Each number is 128 + 24 x the weight over the matrix's rms, rounded and kept within 0 to 255. Layers, rows and columns count from 0.

# layer 7 attention query, 128x128, rms 0.215, rows 121-127, columns 0-127
[[120 142 121 141 151 143  99 140 152 122 125 137 144  82 110 121 129 138  93 133 149 136 166 144 130 116 129 160 138 132 115 106 129 111  95 133 160 127 121 108 142  97 115 125 151 119 132 142 179 124 125 135  83 125 167 137 139 130 107 106 136 134 154 114 137  91 114 141 124 111 109 124 134 140 167 123 162 130 112 101 135 100 138 158 101 168 104 100 132 119 128 159 114 157 162 168 145  94 139 102 166 113 126  59 167  99 175 119 154 106 102 133 149 126 156  92 106 153 133  88 104 132 121 137 131 114 111 182]
 [129 122 165 142 102 138 147 108 174  56 144 110 120  94 122 135  83 135 100 168 105  80 152 152 147 142 131 128 156 138 147 161 134 135  97 123 133 126 134 125 130 112 129 106 119  73 137 162 127 129 142 129 166 161 125 125 140 157  86 104 132 118 150 113 153 132 143  91 113 134 128 118  89 125 123 153 130 136 133 125 113 142 129 158 121 143 153 125  89 130 101 118 154 108 124 106 147 191 144 148 101 123 138 128 113 138 113 133 136 110  86 135 115 101 162 136 130 113 120  80 131 122 124  83 118 119 130 156]
 [124 105 106 145 111 130 114 110  92 129 127 111 142 109 132 100 161 141 136  92  98 150 155 146 151 149 111 137 116 180 168 127 130 123 114 125 155 104 140 145 107 112  95 129 137 170 136 152 157 110 123 127 143 148 129 135 116 135 108 140 114  92 113 132 141 160 115 115 155 139 157 129 110  99  90 102 135 141 134 121 157 133 112 125 159 171 145 114 141 135 158 114 122 140 133 156 107 136 114 126 115 143 120 119 105 122 101  91 120 135 126 121 127 114 134 130 127  93 138 116 137 163 147 118 114 127 150 146]
 [144 156 122 107 124 124 136 113 116 139 152 149  90 144 123 131 170 108 133 143 159 121 149 123 144 137 115 129 135 113 142 113 151  97 111 169 147  96 148 137 138 112 109 144 112 136  97 123 134 118 134 105 180 132 144 131 119 151 151 132 148 125 114 129 111 102 145 144 129 128 150 144 148 131 136 120 128 144 110  90 168 167  96 136 112 122 136 123 121 106  78 140 194 149 116 122 164 112 113 109 132 167 134 149 119 172 119 141 141 132  81 151 154 118 121 166 132 104 137 148 117 119 135  90 103  99 116 156]
 [157 137 129  83  93 141 134 129 125 107 112  72 150  93 144 134 106 134 149 115 149 120 150 134 111 122 137 130 134 127 153 139 165 121 100 128 107 127 128 128 148 146 137 135 157 141 143  69 115  96 143 136  95 104 170  99 106  99 124 117 126 122 135 146 144 110 133 103 141 124 147 141 119 145 131 167 121 117 128 123 121 126 168 131  92 143 106  76 135 152 115 130 120 124 121 165 137 128 131  84  95 153 134 110 125 150 135 150 129 154 117  95 150 107 149 150 153 136 144 113 152 147 170 114 135 129 172 176]
 [104 129 125 120 170 113 110 156 136 134  88 129 137 167 124  99 112 106 127  99 100 146  79 140 105 139 120 114 157  72  92 159  95 128 149 133 127 137 135 142 145 141 102 172  85  72 139 102 189 156  89 184 153 141 107 157 143 141 134 117 130 143 101 137 129 151  94 116 127 136 138 166 115 140 122 163 123 128 112 141 107 149 118  99 125 135 142 136 144 141 155 150  92  92  99 138 108 139 142 111 126 129 139 132 137 104 136 132 162 127 109 159 118 158 149 142 178 126 129 158 146 111 119 147 126 141 112 150]
 [147 128 143 128  83 103 128 129 143 121 143 146 148 127 134 171  89 154 157 105 153 149 116 154  82 144  83 117  94 153 149 140 117 104 110 112 129 155 143 111 104 123 138 116 146 152 114 119 131 182 141 121 142 138 117 116 132 146 125 116 140 160 133 138 159 139 145 135  99 134 133 164 112 125 133 150 160 145 139 138 145  84 149  86 148 158 181 126  81  99 150 127 118 120 130 128 126 112 110 145 110 124  69 107  98  93  59 109 146  83 180 129  93 139 111 120 150 144 135 105 103 118 112 161 149 121 116 133]]
# layer 7 attention key, 128x128, rms 0.217, rows 121-127, columns 0-127
[[111 119 131 148 115 108 128 117 139 126 151 133 147 121 107 106 116 135 178 156 120 141 100 155 155 107 139 141  79 129 126 104 124 123 111 126 142  83 193 115 125 146  89 154 101 138  89 169 113 104 146 121 164 123 167 135 104 136 119 126 120 152 123 112 122 110 137 123 103 132 126 124  91 132 158 143 142  87 127  97 134 127 136 162 116 124 143 130  91 156 126 116 156 134 146 127 114  98 162  90 124  73 124 140 142 113  96 109 143 153 123 144 126 120 172 120 101 112 147  97 115  98 162 116 127 144 120 152]
 [133  94 118 134 115 129 157 103 128 123 140 142 148 141 127 149  99 124 116 159 174 126 102 138 133 129 170 129 128 136 129 116 127 189  86 147 134 150 133 101  97 140 141 101  95 110 146 126 165 120  96 144 170 161 145 162 112  71 124 103 128  79 144 122 144 153 197 105 100 127 103 107 106  97 128 128 128 144 104 127 138 133 124 124  95 130 123 122 137 106 146 136 130 130 167 186 104 163 144 138 114 132 128 146 145  99 145 129 105 147 136 146  91 124 123 177 142 136 114  84 145 145 109 106 123 116 125 143]
 [ 80 149 126 124 122 124 126 134 119 156 146 125 139 131 156 116 144 138 155 119 147  76 151 130 129 183 136 137 140  97 143 131 133 157 179 117 116 163  92 132 119 135 120 163 118 141  95 135 136  90 131 103 155 137 126  82  92  98  88 140 122 141 104 121 127 149 111 100 136 130 138 104 113 122 133 106 177 156 125 139 142 164 133 154 127 153 109 146 165 131 133 122 145 152 135 127 108 165 122 159 135 147 116 123 141 117 100 106 137 157 127 122 125 105  87 151 121 133 161 123 159 121 157 115  97 123 120 124]
 [135 119  98 162 114 126 115 148 129 110 141 150 105  92 143 138 150 133 157 196 186 152 125 122 140 121 117 146 117 127 123 107  98 130 116 107 113 142 138 143 175  92 105 151 172  91 126 131 117 154 117 129 126 127 135 142 154  99 165 140 145 101  90 102 135 157 113 168 113 126 106 146 112 107  89 133 129 127 132 129 151 144 123 139 154  74 110  70 152 122 124 136 132 104 124 121 128 134 114 122 106 170 135 103  94 106 127 140 154 129 164 134 133 140 124 114 140 126 147 131 144 127 172 118 121  83 127 124]
 [148 128 144 124 126 120 143 103 117 134 127 161 114 121 133 100 134 146 107 132  99  96 159  98 109 144 154 130 135 145 145 139 147 131 135 133 114 110 165  92 133 138 165 150 104 154 128 181 101 115 142 114 117 163 128 122 106 130 132 107 162 140 127  97  86 150 147 162 127 117 154 105 100 130 129 153 120  68  99 121 153 141  97 151 134 143 110 125 110 101 139 150 136 127 129 106  99 139 123 148 117 134 136 140  87 133 187 152 153 180 124 102 122 112 143 175 110 115 160  95 106 114 153 101 102  71 148 123]
 [143 140 126 108 109 144 108 148 130 157 108  91 116 135 125 124 151 144  95 135 121 143 125 112 124 127 114 161 112  67 139  95  85 100 125  94 132 132 134 180 103 120 140 136 111 136 159 124 133 125 104 123 105  72  98 121  88 182 113 113 133 137 127 164 141 113 147 136 155  69 117 127 149 134 142 163 134 132 135 126  71 154 127 114 141 153 112 102 133 152 147 174 133 109 151 141 132 127 153 174 149 121 142 183 131 104 103 120  95  86 119  96 139  87 143 152 109 174  94 125 128 120 107 118 126 163 144 124]
 [162 137 149 121 117 135 130 109 124 141 122 136 176 155 135 105 128 112 153  96 124 121 109 105 130 118 133 123 107 133 101 103 131 177 155 140 148 151 123 102 122 140 133 102 118 129 124 137 125 159 117 102 132 133 133 130  85 113 131 161 123 100 130 183  91 131 188 168 123 122 127 127 159 147 118 118 145 171  95 129 109 131 145 100  97 162 122  90 133  71 105 113 136 113 170 103 115 128 149 158 110 108  91 107 139 142 125 148 183 100 140 140 159 129 128  97 138 117 112 135 130 104 119 179 125 175 102 134]]
# layer 7 attention value, 128x128, rms 0.172, rows 64-83, columns 0-127
[[105 158 115 124 130 137 147 107 131 117 122 116  96  84 122 111 144 111 112 120 108 148 104 121 141 109 120 145 130  98 121 140 146 141 128 153 110 143 153 160 119  96 114 119  92 121 165  97 115 121 155 143 122 125  72 112 114 113 138 146 125  98 140 133 132 118 154 168 120 148  86 153 116 132 175 177 116 179 133 144 123 112 123  91 142 111 135 132 129 136 151  97 137 114 110 172 183 110 173 105 135 144 120 141 123 106 111 158 153 125 107 158 154 144 133 100 100 145 138 117 130 145 137  92 133 106 132 153]
 [106 114 121 171 170 134  88 141 109 113 159 111 122 100 141 131 114 127 141 120 121 157 147 143  71 126 136 139 121 147 161 130 169 136 121 125  85 107 125 121 122 113 135 141 115  97 161 118 133 136 120 124 110 130 111 141 140 129 121 120 154  76  88 110 129 143 155 151 122 118 115 119 167 141 134 141 114 134 107 179 112 132 132 141 107 157 105 110  98  88 104 143 114 136 101  86 133 112  89 120 106 130 114 130 145 139 142 174 140 144  83 118 160 169 140 120 112 150 142 131  95  85 129 109 175 136 116 144]
 [110 165  74 147 121 110 122 115 104  94 152 137  92 121 104 123  86 153 120 127 136 100 138 104 116 136  85 110 117 140 128 162 127 155 146 152  84 117 154 100 107 128 136 112 159 117 141  94 136 109 129 117 164 107 126 106 151 108 162 138 151 127 125 117 127 133 130 150  91 141 149  88 114 139 115 181 170 126 157 145 137 107 149 135 132 183 142 132  97 105 176 107 109 120 138 107 144 120 120 166 156 134 116 139 128 161 138 100 125 123 115 160 125 124 129 115 148 172 127 136 134  89 136  87 104 178 123 131]
 [153 101 111 109 115 134 118 129 133 132 117  81 112 137 135 145 108 130 128 122 147 104 124 152  92 105 129 129 153 143 125 156 134 111 144 118 153 131 110 111  73 141 138 108 126 127 155 105 117  92 129 109 116 172 116 142 188 137 106 140 120 127 141 144 154 150 147 107 103 121 136 126 121 120 133 129 107 134  97 161 146 106 119 127 121 152 142 154  75 139 123 125 121 102 148 137 149 101 115 109  92 151 158 151 121 161 121 111 122 135 100  79 110 172 140 125 192 158 125 115 150 113 127 124 128 141 135 142]
 [121 117 144 149 121 166 135 167 107 135 162 142  88  90 147  99  83 166 144 122 140 139 125 185  82 126 139 116  91 103 139 141 133 154 114 142 140 141 138 170 104 120 143  72 128  65 138 140 122 112 183 141 169  80 106 124 108 128 134 133 135 106 173 120 112  98 140 133 169 168 139 120 109 159 103 110 100 149 133 107 121 126 131 165 140 150 110 136 140 113 143 116  97 125 113 121 164 116  95 141 123  96 121 157 123 137 155  73 175 135 114 176  87 145 132 121 122 138 149 116 159 146 136 136 118 136 115 155]
 [114 155 111  70 103 135 115 113  56 155 126 159 144  62 133 121 126 118 150 141 137  95 130 135 156 125 136  91 113  94 146 101 124 112 140 143 125 130 114 130 146 134 119 116 123 146 138 143 131 100 114 124 124 118 131 124 131 124 146 156 114 160 118  83 162 114 122 119 131 128 148 126 120 161  90 134 113 109 144  86 126 112 119 114 132 164 153 105 156 124 150 124 113 125 118 132 129 128 113 108 129 123 126 155 128 129 124 132 138 152 133 124 139  58 126 153 154 143 154 123 140 108 146 123 107 140 132 101]
 [190 148 103 110 175 147  98  63 167 162  96 143 105 168 134 112 152  82 110 132 125 125 137 109 122 128 209 106 132 156 138 115 143 140 131 110 121 121 125 123 142 123 122 129 130 137 117 105 134 141 194 151  90 181 159 137  95 122 112 127 105 136  94 112 116  99 165  97 141 121 115 152 170 121 114 161  92 126 153 130 127 156 173 114 125  94 123 125 118 134  97 145 161 135 126 105 125  94  92 116 161 104 169 144 137  83 101 133 118 118 112 144 150  84 124 174 109 124 147 132 134 145  93 167 100 148 138 148]
 [118 162  79 157 115 114  78 136 118 127 118 150  96  81  79 131 148 138 120 133 137 163 168 171 108 128  87 118 126  81 142 125 133  80  80 147 113 137 146 140  76 107 141 142 165 139 143 116 160 127 177 130 154 138 118 117 110 142 149 136 132 110 127 142  85  88  96 142 125 107 148  94  97  90 137 127 145 118 155 119 141  81 115 151 133 140 126 119 128 148 143 137 127 127 108 145 152 110  93 145 152 143 145 108 122 133 121 100 122 174 170 147 132 159 118 130 132 152 135 131 142 152 150 140  91 132 156  89]
 [ 92 120 123 137 143 109 150 133  87 123 152 115 106 142 115 119 128 175 102 134 133  99 131 152  97 136 109 111  97  70 152 153 105 134 108 131 131 132 164 115  98 119 157  97 120 143 106 139 120 132 133  95 157  94 120 101 157 124 119 127 143  85 162  83 129 172 162 131 107  94 108 116 163 166 133 124 109 175  92 160 131 127 122 111 120 130 131 102 137 116 127 166 119 157  70 121 155 117 128 157 114 107 117  93  90 163 151  96 144 124 145 122 118 127 145 179 147 147 140  80 115  81 191 124 153  90 117 126]
 [136 149 122 106 106 130  98 121 101 145 149 175 122 120 134 103 142 118 148 186 141 128 108 120 128 104 151  50 126 137 116 161 111 123 128 164 171 167 140 124 166 117 144 104  94 179 121  83 132 136 147 120 134 131 105 143 111 142  80 150 142 108 128 120 177 118 174 123 117 115 107 156 126 170 145 166 108 129 159 133 119 100 128 120 136 125 133 119 111 142 142  87  99 137 104 136 125  96 127 152  53 123 159 152 122 106 142 132 124 130 177 130 107 132 122 111 102 125 107 114 102 147 111 117 128 131 123 103]
 [143 148 166 118 174 163 116 137 133 124 149 107 116 111 133 131 183 148 159 151 103 150 136 113 176  83 142 116 115  88 113  87 116  98 148  91 113 106 118 120 141 158 120 133 151 109 114 118 108 146 129 130 140 155 122 122 139 128  74 114 147 123 117 142 146 130 114  98 114 105 137 127 142 110 172 148 138 158 123  80 126 119 130 143 139 125 138 101 130 131 100 111 126 136 175 113 169 122 108 110  67 121 110 116 146 222 122 151 128 103  91 110 142 156 119 129 128 117 112 117 141 144 106 100 121 169 147  84]
 [105 116 149 109 195 139 122 118 146 143 113 205 104 123 149 139 121 142 187 136 131 112 100 120 143 106 124 131 103 117 114 145 102 145 152 115 148 116 162 120 163  89 123 110 129  97 147 125 138 144 163 127  93 137 107 100 140 108 129 170 194 132 121 104 135 163 126 130 162  72 138 114  98 149 116 132 133 146 125 147 104 132  61 143 150 140 131 153 113 155 131 155 132 114  96 118 112 121 121 147 124  99 129 130 117 124 119 145 120 132  88  90 130 147 129 121 127 120 142 127 138 114 136 153 127 113 106 124]
 [137 108 122 120 143 169 172 148 125 140 170 128 125 118 152 104 125 127 106 128 124 141 130 155 118 157 129 160 112 130 138 150 135 108  99 134 171 112 120 164 113 146 164  88 135 129 135 132 132 131 108  93 110 150 135  71 124 126 146 200 114 132 125 120 125 161 119 119 100 112 100 126 123 137  97 127 122 137 113 165 120 131 105 131 116 128 124 133  92 138 118 152 137 136  85 142 126 171 117 151 145 154 142 117  90 128 132 134 125 127 149 125 146 156  91 105 140 134 135 125 144 132 161 120 119 131 109 133]
 [134 135 154 156 114 130 153 148 113 131 137  92 134 133 133 127 120 134 137 176 144 128 130 136 173 168 151 130 134 115 176 166 128 100  98 112 124 130 158 146 132 142 104  91  94 158 171 102 141 117 161 143 112 130 121 127 186 122 102  79 123 118 134 120 126  97 143 130 128 112 130 112 105 136 116 168  97 143 126 102  71 117 142 125 123 110 126 121  92 112 135 128 145  84  68 112 143 193 107 153 101 149 130 162 142 162 105 109 140 119 144 112 107 154 131 103 153 106 142 111 124  99 125 132 117 153 161 126]
 [141 144  99 148  90 127 121 109 133 120 114 132 131 117 128 108 156 155 133 117 123 115 134  94 144 134 148  78 163 145 143 126 112 115  97 155 154 126 103 127 102 131 102 164 111 135  99 142 145  90 157 118 100 148 120 153 111 121 128  85  93 132 138 146 185 105 118 148 111 120  85 141 127 146 111 113 135  85 135 116 137 132 126 121 112 139 126 152 116  97  98 114 143 108 149 125 126 165 148 118 111 128 146 191 132 111 122 136 126 142 133 100 140  87  92 110 117 123 133 141 103 182 112 159 160 180 177 100]
 [148 157  89 166 123  79 122 128 156 137 122 141 120  77  98 160 111 110 124 120 148 146 137 165  95 167 172  99 127 133 135 123 157 134 112 132 104 116 134 147 157 145 135 144 131 141 102 131 114 118 141 138 131  93 143  88 108 152 115 107 163 183  88  76  81 113 154 138 136 144 124 147 181 127 133 159 144 142 188 120 137 104 103 134 129 100 133  94  98 135 103 112 151 119 100 151  88 167 121 126 147 126 141 135  92 141 149 151 138 100 127 185 119 101 122 103 151 121 183 149  68  90 138 116 135 155 111 144]
 [171 132 138 133 123 146 157 117 137 126 132 139 148 121 109 133 144 136 106 149  66 153 138 120 117 184 133  89 139 134 142 119 107 109 114 137 155 150 108  84 113 198 133 123 116 123  90 106 119 103 109 104 139 124 117 107 130 122 132 109 111 125 119 128 119  84 103 161 118 122 138 120 150  67 200 120 157 119 146 106 156 107 164 137 140 109 150 153 125 139 139  91 129 136 136 123 131  97  88 146 135 146 117 119 139 121 127 188 117 150 140 145  97 130 119 117 123 150 168 125 141  88 138 120 112 120 143 148]
 [160 117 164 111 149 118 127 172 164 138 161 112 137 130 164 143 114 121 115 168 132 166  92 119  63 169 124 142 112 142 130 123  94 109  83  93 151  74 111 160 183 131 154 111 169 173 142 144 128 154 102 125  99 143 132 132 128 110 122 133 136 146  94 147 163 158  70  59 172 139  95 131 125 110 112 161 115 101 130 135 118 119 134 144  79 169  76 126 115 132 141 134  87 107 144 141 143 150  87 114  93 172 134  98 136 127 122 138 122 107 128  84 162 152 169 114 142 101  88 140 108 120 117 129 102 158 147 143]
 [ 90 129 110 156  85  69 107  97  93 161 118 123 132 122  95 142 150 120  91 126 171  54 147 152 107 140 145 130 116  96 102 107  93 123 108 149  89 172 149 180  95 147 154 144 109 157 199 167  88 131 128 125 186 148 121  97 166 124 122 129  99 116 125 180 120 129 145 100 118 124 157 124 112 161 117 134 106 134 164 117 147 147 138 143 155 155 126 135 183 118 155 115 142 154  97 104 195 126 136 126 136 137 136 121 114 158 118 103 118 153 131 130 152 113 152 138 127 140  91  91 124 111 135 169 139 129 138 127]
 [127 155 104 133 130  98 126 110 172 126 130 149 109 127 115 121 152 135  98 138  90 109 128  83  85 114  93 104 120 152 121 183 116 120 128 135 146 136 186 150 145  84 107 113  63 127 127 125 169  94  93 104 111 142 123 110 126 112 110 151 178 178 128 122 152 110  94 109 150  98 107 115 169 145 142 116 133  96 117 123 130 140 129 153 120 106 147 146 143 126 127 166 138 166 176 104 127 127 114 195 121 123 138 150 162 104 167  77 115 128 133  85 172 117 121 165 139 157 118 154 103 137  90  98 123 122 141 121]]
# layer 7 attention output (transposed), 128x128, rms 0.151, rows 64-83, columns 0-127
[[145 111 106 146 126 151 129 118  99 135 129 125 144 125  75 145 127 148 150 124 170 132 113 139  86  87 137 150 127 134  99 123 131 116 113 116 120 143  70 110 129 139 146 161  88 126 105 104 113 136 126  89 130 150 129  85 156 125 174  99 138 125 113 108 119 105 146 167 109 133 163 112 104 144  79  99 103  81 145 125 139 112 113  86 175 103  94 114 124 158 138 109  92  96 100  92  99 147  81 123 159 144 131 109 155  93 142 127 119 108 116 146 146 109  99 107  88 146  81 116 141 176 118 136 150 165 126  92]
 [ 83 118 141 112 107  79 150 184 119 121 164 165 118  89 101  91 119 110 126 140 136 122 110 133 176  92 124 137  93  94 128 169  95  99 197 164 123 102 163 102 154 127 132 123  96  94 100  87 104 127 115  96 115 139 108 174 129 131 136 126 114 176 106  80  87 141 157 143 163 138 117 129  96 123 113 101 148 122 141 127 104 143  96 136 147 111 104 167 116 115 147 117 151 147 130 138 110 112 159  95 146 165 108 149 156 140 107 151 123 103 120 132 131 136 118 124 115 125 166 133 117 147 190 112  90 113 135 103]
 [118 117 130 135 162 110 151 136 133 139  95 150 154 140 167 133 147 106 108 124 147 153 156 117  66 131  89 125 139  66 108 140 135 102 143  83 119 132 121 114 137 173 144 176 115  99 123 112 124 126  90 112 115 110 130 116 114 128 117 106 105 119 117 117 115 166 130 127 158 156 151 157 142 127  94 118 141 137  68 120 128 102  77  85 106 132 134 155  92 140 126 156 146 168  79 152 103  89 131 117 151 103 103 156 121 102 102 182 130  95 151 118 162 123 130 146 125 101 172 157  88 119 136 124  99 108 136  91]
 [127 136 119 121 149 113 162 131 109 147 129 146 134 151 148 144 119 134 117 130 115 158  74 112 182 138 108  82 109 110 161 141 119 152 105 154 174 147 112 136  90 142 151 116 166  91 100 112  69 137 147 152 113 126 140 120 153  88 145 116 141 134 108  95  90 150  91  95 155 111 154 162 134 124 142 121 127 101  93 105 123 123 119 129 134 159 138 126  84 131  86 127 112 130 149 141 118  95 102 102 104 106 131 147 146 121 137 132 121 136 138 152 121 131 118 113  93 119 152 119  92 174 163 124 155  71 136 147]
 [126 136 109 133 186 156 107 149  18 156  77  93 120 162 145 104 131 118 134 116 136 134 133 140 119 166 143  82 153  84 133 120 146  93 148 180 138 124 130  86 121 140 129 159  74 126  82 130 137 128 144 128 135 118  80 171 118 168 116 117 112 134 144 124 155 139 167 196 133 136 118 124 148 114 130 113 160 114 109 141 129 122 134 152 115  91 106 113 117 158 151  91 106 127 171 119 141 127 130  95 144 170  71 113 161  57 126 123  80 126 163 132 161 107 127 105 134 124 129 140  93 105  60 107  98  87 105 113]
 [142 126 106 164 164 128 124 143 122 152  96 136 127 148 167 117 135 133 148 133 161 141 114 126  80 140 104 132 126 136 122 132 100  95 102 106 136 132 112  90 107 137 112 118 142  61 150 152 139 129 156 160 116  98 130  93 125 146 108 132  93 122 132 125 130 174 167 123 122 137 144 129 105 122 131  93 125 153 106 149 128 118 144 151 127 115 118 145 154 102 133 123 145 177 132 110 131 152 120 120 112 105 136  76 120 139 157 101 153  85 130  69  67 150 160  76 130  98  99 130 126 127 163 149 101 125 122 129]
 [ 74 153 125 109  84 132 110 136 105 148 127  89 123  94 118 129 148 184 137 166 133 145 126 153 149  91  99 134 128 112 112  84 140 123 134 193 100 118 109 138 130 139 127  90 109 131  90 175  99 112 129 115 144  82 120 133 154  98 137 101 111  85 134 153 123  70 120 154 150 114 156 113  96 114 156 171 141 111 116 161 158 106 153 117 146 141 117  98  82  71 134  85 147 114  86 156 138 179 164 144 105 150 106  97  94 161 142 133 179 165 143  93 123 131 143 155 108 131  59 135 168 106 153 107 123 147 121 146]
 [177 151 126 130  92 127 132 133 127 115 167 126 185 127 150 105 111 116 149 130 155 118  83 136 143 149 142  93 131 122 116 100 110  78 103 111 123 135 112 114 169 132 132 167 121  89 138  60 139 137 110 137 167  69 132 113 155 107 100 148 116 111 133 110 138 125 182 134 135 143 153 165 165 104 157 120 134 135 120 149 152  88 171 158  99 107  88 105 136 182 164 146 139 111 169 128  96 150 109 136 146 139 104 144 116 121 118 111 130 113 142 118 132 101 155 156 153 151 130 123 117 148 105 145 135 109 153 145]
 [162 102 130 104 147 110 153 137 113 131 136 151 160  79 146 160 137 113 150  88 133 118 132 129 103 149  97 116 139 109 100 118 137  48 161 136 116 133 156 135 106 166  99 139 155 145 108  89 121 121 136 139  95 115 103 169 128 151 151 158 117 198 116  94 131 116 174 121 138 123 109 130 119  88 128 118 150 106 144 119 142 130 104 136  71 163 125 133 166  89 110 150 150 143 166 117 175  72  75 101 121 188 108 156 184 115  97 103 117 157 112 131 169 161 117  93  87 111 154 149 142 136 134 124 125 107 137 119]
 [ 93  82  97 158 176 132 139 110 118 141 129 127 122  92 118 147 118 167  72 106  92 103 111 126 146 171 125 146 123  61 139 108 180  94  80 125 122 137 129 123  82  97 131 106 142  97 123 141 112 110 112 146  98  94 104 109 108 126 178  92 150  74 160 128  97 119 171 158 156 136 157 114 115 111 103 119 126 115 101 185 163 103 131 120 147  91 126  91 153 110 116 132 138 127 110 141 107 137 125 138 156 127 182  76 106  92  91 124 160 128 144 121 134 105 124 111  94 152  99 142 106 147 148 152  87 102 112 125]
 [ 99 142 128 108 112 109 137 159 150 153  80 147 143 129 141 110 147 135 120 112 135 101 100 108 152 117 119 125 109 120 109 150 149 122 124 106 125 112  87  91 120 130 158 109 146 100 116 118 120  79 143 164 125 144 155 165 141 148  88 108 135  98 116  80 115 104 155 111 135  76  98 130 130 126  99 133  86 102 128 161 110 134 112 106 182  90 106 109 140 133 119 130 123 107 140 137 124 155  69 103 127  77 156 124 129 121 100 134  87 105 154 159 109 152 134  99 145 109 122 126 130  68 136 131 126 148 127 169]
 [127 109 129 117 139 128 120 127  92 139 163  97 145 119  93 111 102 141 120 115 135 130 138 129 128 175 131 148 151 108 170 124 128 157 130 122 142 120 133 107 157  94 168  97  96 133 125 133  70 113 121 162 124 103 131  99 135 137 137 130 130 106  75 145  93 134 179 143 121 139 113  86 133  78  73 128 162 151 116 164 132 146 150  74 113 121  98 108 141  81 125  97 132 157 119 100 124 147  97  90  93 128  90  82 113 114 123 146  89 105  84 136 131 105 124 134 114 104 123 113 137 151 134  82 132 140 147 157]
 [120 118 139 149 153 124 147 132 158 146 134 100 116 109 120 145 105 130 130 129 176  82 109 148 121  97 115 115 176 115 138 100 114 113 149 160 114 148 159 150 150 126 103 134 165 124 128 110 123 156 158 148 145 149 139 132 145 105 119  76 170 148 142 142 129 145 122  89 116 173 117 110 125  91 149  83 127 131 134 114 118 106 129 140 120 154 126 140 164 127 144 137 137 172 162 118 125  90 105  89 111 133 111 141 147 129 130 109 164 113 105 127 143  87 112 142 149 136 111 128 165 177 115 125 118 131 159 138]
 [113 108 171 130 153 161 126 116 128 143  93 175 144 127 107 115 129 137 137 126 104 172 115 127 115 156 120  95 172 129 124 127 154 140 184 118 139 140 112 105 133 137 136  91 139 104 147 114 139 107 130 148  74 100 145 157 122 142 178 154 126  85 139 151 106 120  81 106 163 117 119 105 110 134 158 119 136 173 121 135 137 115 160 146 148 116 126  99 132 138 117 192 111  95 127 120 136 102 128  75  98 192  93 100 156 147 125 117 147 149 146 117 111 124  85 117 125 152 148  99 153 177 122 148 149 136 140 110]
 [149  91 133 132 149 128 119 155 141 126 119 171 137 167 178 140 149 114 198 143 110 138 119 143 139 156 147 117  90 126 163 126 172 169  96 150 142  75 146 118 171 127 109  93 137 179 162 134 134 161 118 148 159 133 178 130 152 115 108 131 170 140 177 181 122 127 122 139 127 146 199 154 148 165 137 149 113 147 119 132 117 124 151 108 184 148 127 137 110 129 146 140 174 150 133 145 114 110 121 180 160 190 159 134 155 184 139 105 161  97 143 147  94 154 149 127 123 158 105 151 124 129  98 186 109 154  78 146]
 [121 105 155 147 151 144  96 170 167 132 103 146 118 107  95 129 141 135 137  94  83 144 116 141  89 119 113 136 151 132 107 159  95  92 164 119 139 144 111 144 169 124  94 141 124  81 105 151 124 138 113  78 129  97  71 176 178 127 118 138 122 109 117 150 128 107 118  80 118 171 115  60 107 137  51 144 126 141 133 152  93 168 112 128 106 179 116 144 124 100 197 142 103 134 124 183 139 125 150 122 120 123 105 108  64 105 151 128 164 140 172 121 140 110 142 115 120 175 146 148 175 110  82 133 114 139 147 135]
 [111 102 114 121 106 179 149 138 146 154 130 130 153  97 126 122 132 145 135 117 155  90 136 116 125  88 149 129 116 104 148 134 141 174 161 107  91 131 121 154 140 117 116 137 155 129 142 136 170 103 115 146 102 124 161 130 111  97  92  97 125  90 143 105 188 166  93 167 113 158 155 108  62 147  97 145 112 145 159 143 130 126  99 163 119 146 100 140 114 155 146 137 140  91 117 134 152 136 118 121 110  99 125 184 143 149  88  80 133 140 129 137 151 156 129 171 107 139 103 143 112  86 148 169 112  98 121 126]
 [121 130 172 163 174 113 181 163 142 124 152 146 134 153  90 105  97 174 146 131 119  93 180 149 163 127 144 129 139  95 145 127 119 133 166 154 176 131 147 149 121 141 135  97 114  79 134 119 157 153 132 179 109 173 132 157 165 149  96 107 112 115 131 118 100 135 130 119 162  95  98  85 118 166 176 127 118 156  81 103 127  95 117 153 154 130 133  87 117 120 134 153 119 128 130 132 114 130 152 128  95  73 130 117 148 124 118 150 145  75 131  99  87  74  94 155 160 135 120 120 159 119 125 128 149 117 115 142]
 [136 133 141 140 124 118 120 163 146 140 169  92 144 147 170 104 138 138 139 119 116 141 159 143 129 140 112 175 152 155  81 110 105  67 121  83 154  96 117 117 143 167 109 102 136 176 106 122 113 150 172 108  78 123 152 127  73 124  99 187  77 111 132 106 110  68 111 107 163  91 193 157 125 127 137  63 127 110 120  92 125 134 129 127  86 130 143  97 145 111  46 127 114 122 115 119 104 126 120 103 116 137 117  98 139 135 139  89 102 107 143 175 140 105 164 128 123 140 124 128 110 138 117 149 120 115 149 119]
 [138 143  93 132 166 131 175 104 155 117 162 175 151  92 177 100  87 141 139 115 117 102 121 104 110 168  70 132  71 107 135 131 151 198 145 127 100 126 130 162 127 152 124 105 134 184 146 118 139 132 103 111 176  93 119 146 140 137 144 112 132 100 125 136 137  84 126 169 166 154  99 136 131  91 168  98 110 174 108 106 182 116  92  99 121 115 117 141  89  70 120 101 157 135 116 163 105 122 137 180 117 134  85 126 148 123 154  94 144 102 140  91  99 137 107 126 156 144 145 103 134 148 113 147 112 131 136 116]]